config.toml
norm_eps = 1e-05
qk_norm = false
bias = "qkv"
Each number is 128 + 32 x the weight over its row's rms, rounded and kept within 0 to 255. Layers, rows and columns count from 0. Numbers have three digits each. The size before them is the row's rms in percent of the matrix's.

# layer 7 MLP up, 320x128, rms 0.255, rows 135-206, columns 64-127
104:121105178052122143111096102137164156136130136159128133108176123114161125137140133083149092145129108123113152150148112135136154199140183151170150100138125128152149078155156094096140127154089223
108:142095146094158105210125105166136144138151145050116158080076041144119144127119111123117126161153066086165166138092156139075124084057147146181117148130122111108137117134111077194091144086167125
121:100140109119180101117101068156090083066196074073127162094157145111125127178154090125115173142121116154156130126113150148153110116115132141130163120132092131191180185062165134141085122155048134
107:172124151120137163143160170111178157119160080107155147117076098127108110126129138095129091108141147126049078157115112115101135153049151125137071126189149156109065127202157080175136130079159109
091:150178128103135132083132200125053128131173092132120130114135133108129140084145136141129173100066139154175199098091121116081167114161120115092104185177101157082135125142110092154190126156154129
098:172155196148099071081100102152116061100115168151184119181146125132179107101088159134110155111194106132163107137093120092095175116158127079098104129145135110098133096122171172091201081142084103
090:152102144184117144050090155116183179141146096081157176110132093162128158121117121141134122130102140194141123152128143134122137148161184066169148123095202106130154150052132135145071097135121134
098:160129177072155114161088104158077083089124139179122106130102060177163164140142131157147142165075076137140140138150113118133134126133125093069112136115170185122113151125137111136160135181163121
098:135092140130089116193158169106096129122216167108074133147149127093139131125126117083148191136141163110066125107123121093139140178104118114152132152140122141153130139134125149097125160150102133
107:164151181111097184079102173080055152129119131108119126102150105134150199176088140120140129122147098141165188158084106166142095138158149091106135118148157148084095120174138147150112142145116106
095:124095097160119202086099144139141078113081145116131106158124125119118206102118158114169142137148113135155149142139098118147103148142159096120103108125109104129121160174074121149134130107171152
092:087115102115144079122124146104120103147105211174145104129110133114137157130157204161131150090093101128137126113160142152107086121114104168106130177138176093136189154096052095100115146111123164
104:136105172160119090105073137093148160145082111103113162128150206150106107106101148107141150098148133096168137137165121131194151107125082129163193192123126074140156092097154127137082135090136068
118:179179143109137169102163092078099131055164109158107152163176147145117119182113127106077124127149065167170073194088133120106148092138139176067093102173119085115122152111151150104049100102199142
094:091159130146138105148160174136100080124131135107177099120134135103102126070148138157104073078131101104136086137129111159079116096127152070075111150161137167097109112133138143074207168079108150
090:095140099211081108103118109166134142106177097100050106122129103116136116169152147188146117116128123157162114040140123149103102099160126135077113128105155146117115069122103157105164158153197160
103:144106182142081127136141198119137085132153108071116115086121161161131174160098081156127139160114139086113111119087175049116152099053153140141035149084129110097190136109134053182112127112125121
100:168109099152134135108187091108071204113122065056204115202096140114088135173113095142094125131093119157130123093131091147069090118178170117085185131136180122115123136126107094113174144142145132
095:140121123128150186164143099155147126148127137104122105121157136135156122146121195137127184117091114100064138153164125165143171137063118129120140149162062093163132151073111120113158075125152180
109:117065119178102093153204075080112117124138162160117194120130158094128129110128152110132119110097172103166118119126067134106115030143147100071115125179137138147055118120125138075143088121081148
097:098090141141134127203086213088133180142063124055144115123135184163123085153103065107136167116168167093138108144164120158154124146164119118142091175112163086073085166147141106104112152176124094
100:152121127128192150087119105140064109134170123086170143099113120151068131023071085097031164092133176089131122123078063155182138133098178120161120134109158062174142115131109165122161125186139088
091:186133162071131182143117132133125099140136117093167105140089149122125036111127156099097129132151142152164127111136137109158096107123144115092117177132109087138170135170168175146141151156124124
095:127122067119095119199074123074107126065066056135109125081127105141141192189138135180114127126152133095126165125094095100140146124114146124143146126100181147123130130104109094178082137153168121
090:159132209147148124086055172089111122144103120067128173084115140119167168145150131138128133129102151121053167149142133113164082146068134103093198153122140209093121115134215123145155158147115150
095:079102113149148083131135114150090083124135103137155173089097119117175129173198087173082118133056039134147151169115102134121119165144135089122137134051091151126129152158090121128185190143119129
104:123163144057115104083179093122140155104149126080162185167154132145099159174158168163134174124096173148111164083136158136159147187148131156171157065134178116106209101135090136093117196169105093
110:160120134136176081190138099167125105082075150105141156148189186171090089140154155042091142097107081101122105140118156088123122128088133145155164135107105098137091165175105100105119091147126129
089:067172113139139137138149143125124164102124155102155079101109105090132119119130123193103082144157048134150109132074104108117180119094191114199131107125176140136120156179115157086105128124096096
110:160167097148153068145161147119124002063114134084136136130183145118091144191100098082101116149091100085070106113090118123126140150123110134118143158135076140128148147179134183114179125125143069
096:140147122145075109182133131049141151152113071145132142111087149095171118097071129141092082111105156115149150097096082087131106139039147110131118029085079127118146128051180130129094136109192113
085:126093166092131128083134138164133120135102089063144145047091153119088142129186171175152037172159166108086181152115103109124133110170088076150183092102135105112023085106164085134137121094160149
093:101157123164176114171146144119111133142107148188103133102151166137132164136126127117154156107119145238085144112176148168113135143192120140096113191124120038090090168119126149143146110152167173
093:137176108105103131142158129112159171174114152087140134057169123150106098136145049116099045097114166092176107108168143111127166156084124114092132166098142098103161181114164077217134141135160088
093:128154054138147165147130109148132174202162141098130124097149127159106129061170151151146205084107144173101086160062115226107102096084107149072176144181136136143118099127149127154150092144128149
114:084053142102088141147151145120128193093099208169143165085098166118123121112134127106094125140109145175122101149139162137091186166143112118111102118160164125088138073134130173109088139155127132
102:164237126149122100111132085144161098102183082093097104186123132117144091151115154120190122151082081116132154174158149123112092101123164143121154116189151159168177102138151152130143089176067146
111:080142123114128151139150148085096140098157146102132143114075180123107161158121125143131174115080117139154115130086101151129123165111160129042127161107165166072113159124197185073174117063118115
101:111052105143114145111102100149192134090146104100133118127194138144130129121146174143075117116105061132117086089145099151078074165079164131154138135116130170108125167121153202168137074115078165
099:149153082145125135133151157137148170115114104174139145130140155105155128073116081124139119140055118164095122113137116107176122160149148104134196107149146161162098113115089159166155140039131140
095:154162151252106144138131151115130143119100113122092160155150129150146125106154102135191096109120134101109146139184113058079123095166120166119150131068101145119127145140096100157181141143085092
100:145108057095112131165091116168140120111137101093094047067158093061146144146134081101128162172175199069105077130149150128185163136061114106155113136169154184138178115119132109113107132094148111
092:107149164103145154140101131181122091140112116132163166140136148102112102116188132160180102128125122103116133106140103130079182197123157162134154087134123073159119120122141126136098088115127181
091:099147092122155149054122124111135127116125143146158164068156115112075127148093153139104101149067152098087165152123139129121122114141123143123160141123152129116121125154114136174157138107159178
111:141138157109109118191124106150106159138180104145126160119096163076189077131139144151150076126154097135132079117184070159107055178124149162182100086149132095145196199143128099159178126118146160
095:101106156122178217149183081163086107098148150115129166144075115155135156149141156111140131148163184112156115125189123110196093145126133149163114105131122101096136117127138163128167112129115144
094:106116115084127160181136135170066160167115165099051180167164226159139158144140152149120152109108086120044161102146102105129109171109091084136089069155124122100145123140162145115137157181164134
094:083139089063133136128128123116110146146123135092137128122145145096154114133087075078173120119092124147122157126165154140126183054120127107139073092119142140053114148058072142141073131193120117
097:167128125125165170125149117176106138110084112140146131145097167098114114139106172160154078100139087128130150237134161092144130153149139136193096102140119080217097147164109103135102138147101149
103:124117140175142120184104176140165126088115147177106155081078110190130098104149109086151142124110125094078150123136155097188152114187159128121113138114078146141097143149150142177113122063082088
090:098119092102146141094072110083139132134182107132173189165128136111083134124124136107128147159128194136129167084136095155152153109063176081170133135127050137088160193235130060101073088141110129
090:081110062138171127138124152127097109123137094100080113086154100122139155075158125093059174164115105116146094144039160118166111142111197132132082172139123170127115137136122132179126100165180145
078:118077130107125161122131173114223158085163131128186136140121073111072116161079139115116073195110116152166109144057147099112157144134142162111162097075094134175130116116146183095150154110120177
105:060131120159132140075168178103110095118063065159131154180162131110139104093173103132107107123120161065145093124144133184119138103121164122105123158106130133114181118110154173126113081134124081
109:143158122174179101100132136112080145090109169123107162106109132155122100139138096133146181102136060159054136131144091154156071143108134164129085100102183115123128094124147100147117135108135112
095:098115103114126167189122102131189096097145166087128080101120095128086126130160127099141092134153094133183115134135164116099120152158126146056123080124173175168089070108104083098185106126139146
111:087136094096061077077126122116154165113123120127138155117110125120117146093103182184112137055147151120117146151145095118091182107110110079121060119128111146050117117111163158147139121165156133
098:142142120124122168103152117182173183090146126078096123142146121185095085099176114168163127133046153111130090090056136143146103104172118133080095093124056171187074067082088102154142124124112116
092:150142139191116186118082082119158141144046084165101121159097129156152137142131142114170153123136100071117232164066176147180148113127092109110162098138105073162082150143131103106155141132177176
093:181130123108059121148112196084112162098141137107089148105062115153112137132110130122037092130153139133105107122079115142105157088057151134101168130118123102202100135147157076111165139164147068
093:114104129111147176134155101139147171151099146195121142162153103127134143111130160112111134145142135132137138198134091131129135110164166106113060132149132094118133103126145127093136099032145137
113:144108076121073138088158101146114106078104138128141093168157152118118132172107135120114105145110055060077142148121121105161141088135104119104123135141152094158162170168151151137081107114160131
098:091152141155137122083178138107145131110136129066108116150109109091105134115139168150107102059093107179151072125128164105175156129109159184093074093088084116098189150087115141078107037128160107
103:154101134073165124116121152132122121115087063165117095061154118124081156121139153065160126116095107172141149111088098047117079108115091109131158147145103131131117096146123167151096175073165163
106:110127189151177135114153153139043189102101169113101077112157117120123108113085140140174134095052111087141126070163113192138115151066137173120105159073144095110123102119107111102104118113164198
121:158137121135190197125140084157097061133141122104101157054104090084089124155134114122158132105161113166114166184128136098132131150124185126161088098197164102150137146117174121109116114125143151
103:119135120177142146152139130099140077131065081060063119171155134135142117136127133069127146101106148119127117189112122118139098068122106106113168128159138147134140180112153187186173161101108130
096:182089096062110152091148122120109127140102142155151155135125168129115138145159137108163130116164155124147085143142189082190130113134158141151107083091157140043083116078090116094129133168113131
103:152151160098118124111141120115101161133052111133145162143184152107087166174152094054117180100163144136146153146094085078136102121060142165149090129033170118088129121170201120185107158156175088
094:182128163100105127099182197178181143094159120078133141127150094135136146142144115084167184117146135139145143104107142170108178194072143177152126128120124114115130117048158105115148091154154129
113:106105143098124120111139107114113142126094092150130113155115116121090073099116172089170061166191117136149082133059107150124143140202167092102089217126154141118170160066150170139123144082102144
097:129088130140075160056117160173189108135069099135120109140147083094093140110145128178157118073094128145184116153158142080124048150172111171136151159088132205096181155113172138151113115089127148
# layer 7 MLP down (transposed), 320x128, rms 0.273, rows 135-205, columns 64-127
100:133119137150113125201106111191153153116119120141168102185158147163169071174135106108143142110087127131120114153141127102127116107112140200154148094084130115133121130139148161114150141085098126
108:155185068104157127132118134132101106142146193056083136206132081160151150139132114152148129139112133088154162174158124112127140138087192150162090088088095107124162130148076124135127150089123107
109:151126206096146135125114149187135152140103115107119114153096131155129164140180210115126078120131112145132115086141198135154147189118143112109190139083131120168153125122135172114088117107103114
102:091185189092202130109170114098121130089110093137143127106137141162120172099085122104066183039136099109145096108130113172088073077199151164067133132080107156113135149110164117129084120065147137
093:132078096135148164128169145062129156131132105083092151159131150110163149087066111158147054148194149143086121187089100179157126125055107121101087087094096135111096135116110157097062077068128115
095:167144087148125144143078100090127148098119095112134110099053119105139163075144071063102139161144091143158114141129128146131080142160195102139071089148120123115141143106082106160125142132145164
109:136175131130179141173123164135106060159138117158155162157110159096158140125103083117137111126150132185095168098071090117095145091109119123111109142138166113164095128115125158160139079105165111
076:164083173138155145173130137105145134131108102167076183142170099105161108132085147178128178121112142107117109094171119152089164145118116143139103141096128133143194123140115116131138122151123140
079:130140100174130116109121083154116132107103150061102130095081118130131138105111158136088122119120051121130184098052102135147108116153144069078134143178127149133077133088124115158118184154106092
111:129112102107114161146141104083104100140123153104071154146131146113147097135122104178091124119143146149117128094173122098096118130104107138114075131115133151077117123175176133173118152087077066
088:189072163104116122131160114158117177192142135103125121117192126108138034084166095104120164119130136125074036131173152134156121104161116111163135124133108113180107140131130134129163123126144072
090:151133154084090051181158107088109173150137105168104157145178100093176095151168132154160145122225128177134138124121078118097158139107144162114142155202133127091087155143175089128141119148104110
103:131116132124098183099058173143111113112123153169083168114113084168121104120200187107120101159104140154072089090111098116159126131161112117123145128096140124152112097062141108083118139112192150
110:160094143119171082104200045118151191119187134087140084195157127110122126174174127113131200093181110116100119137125076096124104110132168194085098112112093135126122145128137097103082167108129232
094:137097152116085148076118146089165202121152160143151205135116146100136078145045153149162181110130137093081117121174151096084158100137128156072133114146151099118140095140151107120153133095071140
095:119132089179119155088141165130118161144079149099136117157120111120115125076184137129085130140122121163120078111118097158065125113071113101174062103176096113132112112169114133143184191112161088
098:171187124121137144088142155140166140133194143089149088176118125155110132165147117164178142154149085107121137158149132106164144110115152071152074051178158129180092133054114158119167218116159176
100:149123098109144133108168102140092121090144144142127136132118117122073104122169051111090139094103067156106148075078155034069109149156120120115164116125123139088124083156145141151142122080090114
103:107061149083117148087097141129100127095135145110131093069094193148083120109122140115106130141156187136163090158116119078140165126101103128165149166166133124137136149114060131123137136176140193
101:117171160096084183096166172124106133155190131128087065061061113103111117110138152112156123114086114171145159163067057165115125116126157169096102179192100114113138114163101104109080164105111118
101:117105146140099157043084085145088105107173118116123077102149091072205171032162102147110122067110143117145104136075131150138091085128145097115154108174116129151147122113127085088122080100117095
102:125163120153200138143105144135144109133124100079111125159168157121114146132089107107093137064174175130114208158115137165122137089121082125120082127136108100163106113186067149113169118082100079
092:128126179072135130150188127140147118131106113134117108104164085084137085217072182172146099144084132151095132112220113135099134130109170133162144077109121146096080111168078112179089153141099121
105:161151131149085165123124102153138187142119167146064153117135145106115107125170145155157123125134139104133140150152126130164170123145160137158011125143130130110125092090151098123124175134124137
117:157060155123107112129141116124151116143158142086068122165125144148142113152094112108184172103113209103098132106121108101084192116105142135093185132133181109078158144112147130162132050089154125
100:091129118207150093103132118124095123094052083146137089144104154119110092187146126115153088141151060192125126096143158138105099150118144180104164135174118155108185093162162106130175132141130071
097:085152122136109116150167161133121115174119133105167060139151105146105073111180036151162203107166146129121108119104136106185150067104154179094081122173133098092154151092116175096086115122127126
108:112070134157155116135141097106120100137107156132120137123114123172167116151195118122124098174123111119118133089125127084127113161115175064094173095145120122083093153083147121084102092073093170
094:163124135124097148154180146113183121187096147126150170113149126108174113124090167126139167101103179081081198123134170154134087099120130132114128132130095078064103114116141190154144086116144160
113:170160063130111137132154106076107090122136169106110094129167160167182139142141090125145081195106139130115138091049131092166094131105198140071086081177155163120154111107107182099100185184131088
081:176159121120068118074121102132106080128126146094136089104110120161069168116170122102132126141199129161173120120130168151144090093159150076120126140201155178138078135129158130142129144077109133
084:111140179093118103109088111198135133138164081108169151151160161154117093098119058165118106135097155088130124131140085097105188121100100147176118117069157140127155109108115101105087123121148124
093:104139091089146111048174111157088116099058106120128057115178172113123174150168155137121078142190128135143162111123111062144149084145069113140116052129103174110136153086139134116151137138161146
097:087117184151053140124175214065073169115129164092107120150136100094149144115145122106144170131162101086173165101112096121124148098064111099104120135138104133082085143122134137135150144114137107
101:132110123124177127178130172099152109131155197131126092097149097148220153141108151084164119144162073146076158101160087181112132116100125093068060106163139127124145132144149182135131118050181097
112:121125132157092159110209126129125141144068159132153167074134159150089162110132110139143143149134135104155085128079093093121168175136132081067126106166151147146149134153135112145066062113168090
101:148118089114115171165113086114139147143137092166166127141124130124154151145093128157079120105108165133166088172142166108095179122119142100173066153100069108127160097123132154086102132167145076
113:072153133059077062109107093092088131095141116129107145116121171145149138141143101102204108142103156142171148156065099142098085142156100205104088149131102146122114126198142118105141074121162163
106:114133177158157068126154132156109121140154070189159144131091074069075154120187121156176098170157138226118060146122118101161129163096124154153139175177152102136129125109106123135167115151171178
102:132116140177120137118131139114127118173113101119144096108133153084178137087161071089099120113086112130108099117169127084152121169167090075124109140116170125139148136123096092117102142123109190
091:091213008160123104077162110150134119133104157106143096097104169134153131098170145140124176117133119183093153126057200089100148166143146120092121136158138157153127161162148084160167141127145134
093:135161062112126148101121149071055126111172149124111139136136144136134106098173174112106116159172098154078091128124124212165113131120146067116076128162106149095074155136146173114176136102155103
079:126168096121113159075103178131105113152122211102168072103066127105153177132147150079084162118091041126169162109091115125125150105130153052103097120145099164107093133108184118120144191153103119
093:094116089102149108065182084102106178123134149105152149144112083080150141153156178153056096197117117072138125139137141114102093166140121182176173067136123105107148148115114130091126189126122090
108:129162202144128102172076066098099119152146095119095127167133138107069127114162125165182073173115081117118103138194074112124109152105101145206144075150136119161162182193114130115136141105138160
097:133098143127153112175110117060123124156136149102093125121123125138100127062131113123152043089104162101127128056111136159165183110079117144117118092096180179103122099091107179135089153049135118
099:132157092154126178067104128096102125216114166140155138179157156124137161203158096116104105053096085113151148216105120079104112140153098083127180146142140138163105145129084122134116175149164155
094:136127081135164128128113151134119118208059097106103072125103062145124120143141156085149178097135091143058138141143161079209118089115101173133102147103154117161126117136087114175124099136102119
102:100095102165174116131083092113132159070144106186112072133165099166132147104136201115074108124175123097094181089129143156102107138130077167110090153090150109128136158150092149139114128160103166
107:135082131116194136098102126116167141136135094165102113073176160122114083171150061085095137097117109101153130132064167062115067141151091160165162144118110127147151201165175111093142128097075145
079:126158099167139176091113181126124157069116124133146082108079204188152142164127128082135087114133080123123145118093137139122098139160104065172081155183106193134071077087115148131146151175141084
102:109138077135120182083099185125111136113144167116157082132117118128164175119141161094129137159153139109169183163080118155115132135135136103137114129096137150137122177085106099131105176173178155
087:108197115134127103076122203134116120131103113101111154092136171193125158118141131135126074121151078130120134155107163078151124182181091100134166160123192110111135104153167143106131150141178155
096:138077139112100133145046098137165140133097095149141137124097107154105146181134197102143115116133056186154172092134121092151093089084067116180088141148135090127069117150150079182065163095099189
113:122096072189174076089117136100099150150109085177129168137108102093129088144172151136138077059104101094149123122113136101142119121138126128215156118138125094132119104146100091134099076165085153
080:122101167140131134151166101108137160142119087108137112098176119115192051098100115139135179109120188080048089101157140101171104162103121130145168138110153128154168126191174118118104107118145134
114:159154171067101144113135111175095101143118148144164146195132084079147083161153125135084136131070172155129147131140163167145185102099129187100122092083110152121067104123162122102138099110117102
100:133064160099124135099160119139110124166165122117110105104191124160136108148111200103108152126124116122163122144134126063158120134160176128111183138135205161104151165190126134116103168138191162
100:114040148056137103182123230098089133100143106113125143148146148106120103153105149153070074175090112166115112105174092155121119107141127094081144149174161149158141162174133106161113147089154123
097:143135155145117175124112135123138175127080198106137131073107121121098052140077101138096104124156129089116136134173124121135169112126117146140106127176153119088106106149118116135106110120071144
100:135083177091109143153138100117116115177130078165164149078144152124156100137132130076074153119090128129108107171090137081131105148167164168148096141093131094138119099201117140160152135142125101
108:153120128149122115088126121153099121134109113134142134118149106164135173152120189115153091083112114163110186075140210112184137116107138110102129079117177119130137105052153166150091182160160160
106:102197093159182112168115124138113156111153150124149095140136114063180118082194156092138165103163166157115134137107193082152198080092147093138114124124078132096147144110137118157114137142104137
101:158154108117123079131171166151084133114152135076112080174133121088173137143138093122140178142174171090116092138136157120160088131080119186159117107141109111111107113140155174106169124121151167
082:123177061121099188103134101132113138068133154095106104111125136144137180121153106131111115106132107166180186150094107127078118128148144077113132128190119096099108115126147144092124168094112131
111:136159124166118103133120103092154227147153148112158128173190124138136101095101160079120121146130110101150103121124137156160152137158119101112172133116129165104094113133173095131163115140075056
111:132183123122143164123158097061141102147145162115094124194137171125138128073137087086106176120143106097082096185175119168149146133100125136184115146130096130116177142147126088161166120119118066
090:125110163135136106121160074089129150120183136124150104125192112084133120108097119130118173107108136083105134139135101148187171159164100172080118128129180152187174077168138118130145133122127133
115:111128097087076103071157096074136114110191149109125090175179117111140110080074125116184116099156121138123167154176109104149109123093116163060095154124127146108120129162109145143082093111122092
102:111142100048059102136123127144136104104182178110108126120121117121103149135124168166133078069106159111100159107153096095106108106076119170101068106167111072122110190096120129118149173142053049
108:169076159123148136116124154147124088120172111168122127147116174149153136131091111173153096169135100140126087153127165109163114139123095118117120210114113159163105082052186125130141132133111121
# layer 7 MLP gate, 320x128, rms 0.264, rows 136-206, columns 64-127
111:184104155098146143157111140151149149116151133160149135178134174087085160119129139085161171146155116074069126175126073110092140181148113174117180190156113120149179095095152147106109121117142104
132:129118087101113095117194105107088083114131128137148107096106147172112125101181170148124137110160113077144134098143154168122075153125157124124126166092113137175135080110108146132114132136054090
109:184146149124134081119177098179143198147131126144137164105118153173123114150080138167062111157108106131130115159115059164136124180095134153140154212093084099110173131137151111107129142129128085
080:117148151171140114148150163091152135098149125101120154130096084146157126063117116102070127144127167132143056148120137078084138166092097198135098121091116160165057099097120158149122118103109136
091:098180154143127116159132138104149086145129124200102153104180179142097094175146129205138130140178184168068116077095114148044088162134131103127125096118110118145188096146175188129152169162137143
093:156126178098104142151161155146187130170107140124081192112140162111109073174047129179114087139142157151128146151193148124122168149079083106136127141106109089157117101117170131176113116104115096
086:148078138089124159115135168111119137177112103101171168136082143036148075131141159174168112173128154144114124089181110166148093138097135096116159122155107085174151136131123084122104091109107159
086:112171136155137129103116130083145126132093127144101147109089160157139116122119170130089130197087143145116066085166154144107091115152094127169131141116179088086144128163145074084153121137215103
083:153168140106137085178139140150169130114078121094111132122107094071107061099145099127150120140093190122126149133114151039148101102112068228108163182076102173143179053188163168139130099101146106
095:141165121109109134163131153162109120122162128085113062150139130114148147129151133191067131123106083163095146112139191131073154110166132168181169127117143129105097117140134050116146085099164129
093:089116103148117165123165154131116150150129132132146135104148053188144117175115171179125142073122128124117171085133102175086191136081070153099137082156140112102120071132138100125073074107072089
109:146155171096159131114159166145090125141099098135101154107114058124117131145185153119195079109081108110073127060162113067175141082130102164202147146055111108102165119124119138081079150138091107
120:173172133075113180110149092104111163139207151045099137144164100124071142122157141111113106088095109123131121163156050121147115152128179150107093082177064160111124108151204120132129140093154161
092:147110100171111129118203147140153172169123102083116121097112104133156130136104119116141174158097186169083111077151089159144115126066124123160118101118128141127127110122146066090105116174085082
092:134142105081144118153149132101143135111131133099152119173146084105139111148128153111195097102080135082141166111105082101171130160116126106127112098103147119124147093084116109155114189106099163
103:095127110089158088146107069126114082157081161178089154132142141072140094153057114091143123124138177177192159081107104140094126088159122129158169139149124083114165142198138161131101136160088109
092:152105146095134116102134100198179125187083158113083097091111141083078127136109139186125152128132134127132136206128100123125141136082101142182059147071121118102196029135129143193091119089147148
095:093131098108122151100136106069135105114088122163100161205114169097123122108117061087175069116120102082195137146125100129166162210149152090132075115085163130116139148113133215202129152131157167
116:117148165082141177156136138123104107152018138142165125140152144168159134090083145157130147124152114097127108112118148135123110171134126159140146182153129119163123103108114093161142192125144112
104:093090134131092125100123085104095155165162124102122146129117135157117109059132109152161120141166154148135083138123042128218107115131122107160105108092164111126164136128160111170113088161115063
111:158149128113235108112132103140117152175088109109116161145148172158157101144055143168074180106180151111132142175140152122149096114102093112122110165128137144115135187220192151132081088118132153
082:130155141125079102140093179148140108074118067108173097083151123148146110156113166160181080083064118103080117212140112143105147098125124140131097092120135135080130127130128120143113127116090157
105:177111086122143137129130111122111094085081093144127072112131093124174166136134174073100137075141133137092084082128121045112144133150115182131116125132187147128118126163107103102115131131154106
090:139169159137079082149136141065132113148098139078150150115125111068112148110108097149197132186061102128163116190166144153112140141100125131171191128133175206191138108221124097145154168145127088
106:158168135113077143112111155167117118127127132112124138071118108109135101090045116118086107110118172103185198174120047146202109104165127108124123140152152147095119099153159159134129124159145028
107:168138105158078108057126176072121116133064137131123089121176121129170184107120164058147135035116130125104145108091063136109135152111094135120119108132085066090183134156145109114103105119051173
109:152082141108160124137091112063113143056114189136167143122096130184138076150136129116093093118132181097134080088164128166182120073101092164104104113164134104109111140066205105095145117075118127
097:139111133148127132149176100110130158138064106110090192140110112174107087137154137094133148163147175165124098116181118151172167138164085126156110087123098108109170104143111117121141166185116136
117:117126150152170105166168118092113120088094140127119078084105065177127106152145109110109125159199176172109127056144121149149110087157136177193172142135135097131130125106134135195205123088152134
091:059098114092163101115170118098178127159164092125157137108156145158115093161154148142095165147121088121084097118160116115109138126147143130118133048099118069187161129160081091163129143118121036
084:128124191117107121134179166124099076049119154134067099175204120167120138175100153154051145141110140081144110095108173125090151139118188113124111164114106097193127152139136080111128102139143095
088:173107169093094141093103040122101141150095159140118168155081070097122086081110118121121133197144145112163126129121137142100099151067142136159111132155131167083165119182132189175138126131168118
090:157076164133124130128176115178059142132151069120183118094114134114165133116110098150170158158088122205109131153129085135128136127107134055190123145133063118170150106106096176111078071125056149
097:062152184130126131153117162102106100182078143163116122143146160142187114121142175114115168130121128133093114178106062152154125130103097116141152157196093179118112062106168111109141098163164089
113:169155184107165163156131134128114164143139127100152180126127191188131175159130088132167102107095130064114173145200155084141143156174113170146121157099118170147169123125125134138113144068158126
088:141092105170064109149121081124096124151102054034152116134139144044110134147068094135170168115131116089188122167116116050161104102147123130101105112133122142130104089136125105136113110174074092
122:115157135126191142116090097175113136141132085110108160128117082106133148076098138187097149135140146094159111146116126120146120117121155166111127143104121112057170132093099109175086105074083105
112:099125148097142133149151076112105140072077134136152169162124103157103078132125102083139124137122099180109083128118143138157180155067162155120099122161142144184125123111162112119135184110132165
096:117174164164153154183120153144127117132129121075156145149097151206119202178100107143126043127088193150200162161105126129118141157130141175134120178069170107177116078118153184083120118152088149
097:155046162065119153101096175144078103093174097093134169059111167173110138166144136162186095162163165082180083182120096172137170125108110153136101095095110152082096105135092140109104174152122153
089:162094171156123114192161128153100198103149155139156080112106135129206112145132089110141098183103074164112107177124200134149121134161143160120171182139106144173083085154150074116105142145187105
090:163153163146094118088106173104115155184081096117141171112146155131130139080166174152150062110131135095120129123171104077067117141134088109137139085132150136121141121158142156091166092132125185
093:081122123148109182158109098113110121149140135139137145167164177164097173181128130145092142130076171156161106104116128087194130140182113162156053230103074151126142121119146145144093120114131087
093:148118152089118189151104114097135128187100138204134131085134148144106119145146095124106126116102129099137123160150120092169118093112183128127163179129125108097125094100119158108136153114145126
092:159135138126123138108167118153138103113150171106136132118140140170151156201057129064061172149163131139063134112149108139163141100099093188069140082112126134144135169132099108170124127111120015
092:115084185106095088140139180082183159074162128152138103095150103123117100093117106130145173198108148126137149055114142190113132112150158160121112167117134083139086105149176134120102042155108180
095:134114074107131158164096123178099157142087114122185123129144122137135134184101125149049164108117138173117148118101070105102181162159158174117126139075119101078141136147190108101128162132119126
112:135146087120199163148091115096121166137180148179108183125109163197162112078060146176100080112113137057070162134130166139093140106129108076133094132118097132117124186125192120112071155157148145
101:108159153121196158151111130161113115097170098094154117112131119150141119207175058121065156126067159100067141115106171117178052149146085187138096112085129160105104115150108127163141096081115121
089:145061151165117152128174176200158157154136114161147132121148147125135141151113103124171134151174179117117099033084159112179132161135137106115151136143124137161163134129126145171090122162120148
077:122133119148096139203121126060123145085153150127102131147121133119145139110152097139092158107072104115126167061089155132177100137074161148147123122104129127162126148115059096100163147110104094
088:086142122134169082173134097078184132126140131127122129142116173146090141119124126139130142137208123126084164182188084099132145126121128131132088096146101123103121118119069125077102128197134126
104:192105122117150085058136128160081144136138115135151139138146174142157122127129141123175162127112145155126128122146050122094139106098132134123162156027091057099147192160108147145178198132140114
114:123144129182163130138085122113118115113147142170087164151135095116185109169100158116105152174083098101134049109079093141165068119104183150109118119123135174124107124131226140164132113111115134
085:116118140126144123126142114127109148162086154104138148097131132131170090192127142143185167097120179090117133084113056136102174148123178079140152147162084100116177115170105107122145176103088060
114:114161122128078135118123108130155117138087138099167130170131119091144123063104164123138115069116111103088184107172077099117118091132162151182069184116180124089134134164120146122135111099164130
102:127106124075122172163148116139115133135094071134110194131121075123139124140135108158167073104166083099121168084129188128113137113094074127135057120130153152126125119086117132164099162163144113
091:113102181148135077140069150193012134142170106134103100095155104097165139144174133153139138138168143115156080186103095137100126139156083109180080129118115156085096139160136164139116142087139128
096:082141166113106129132125137123140171191134180133069159063081110140137059103102056145143115151133117133123153173113136090135091122138150118112137127132150134129141136157153144160135077110129123
097:116072200121098173120155136166084102181110133122179116123146139095187097149172123153077065048117102128161090140129135150153098092100100118111116084104064153135149129159096125114135118120110112
102:111124199117156155141128150129099171172127163148122123125133097164160149129073114125202134131060165144129129129092061094059062162121157096148110131101131123116150156148170128102142120137157063
103:071134122105159171117160113064090141153087182147130181118148168160123066137079092130139115130137155117117159100139046180085062145173073150107146155138150100159091139139104155118140149102080124
110:088097138116140189149103068092113099131122110076112190122124139120199114139097116160127148165133184102173117116192121093097098179083144140118139140116155155054121136151171149116124113134133147
096:100146096128171177139165070107081127151137147101108131162159142166114079044133083169164141115123145078088114127145156175088115117091154154198120156165151103120127206093132162196104098156124085
116:106151084185080101146092154051115225176123134130111129120155181169171114159094122129164119133127137179126114124141125177097139123154123143086115184134128159099113100161177080183111071119107095
101:144121130101124118155141130148079164132141115126141125125122146041070104142146145085109107133080177085160094117125112150169144173127153142162158115122167152118109116132158156164126140072114137
095:155158127120125105118132123108130133161118191150110204178095133126188077123140158141022156112122101070087114108200151132126178129133158098148076092142164125143140132083160140109132170095183123
097:131117101196165095185116159155059169128123150117134148114093115113129130166165084122142100185155098154123119129098118163109102140133132104131108138131148089138089077105121092122143132130131116
100:123173156152109093147118095062139130134115070094101104215142125179157133111131135181140075094108161110132143171142229177131144190120133113129147178100130136132162105168088126143145147057112154
108:143099125156128131107148088137152147172145140128086045183166108202135129125126166061124120145126138193157158138165124093138065139067156103112041162142134125166146150142100087078077138101123135
110:062097135202128136121096122106113134126142126069103089123127131186161113164113154108130114177113139162060157122120080099104125119182093135105172191130119136126075102148127137122125092118117123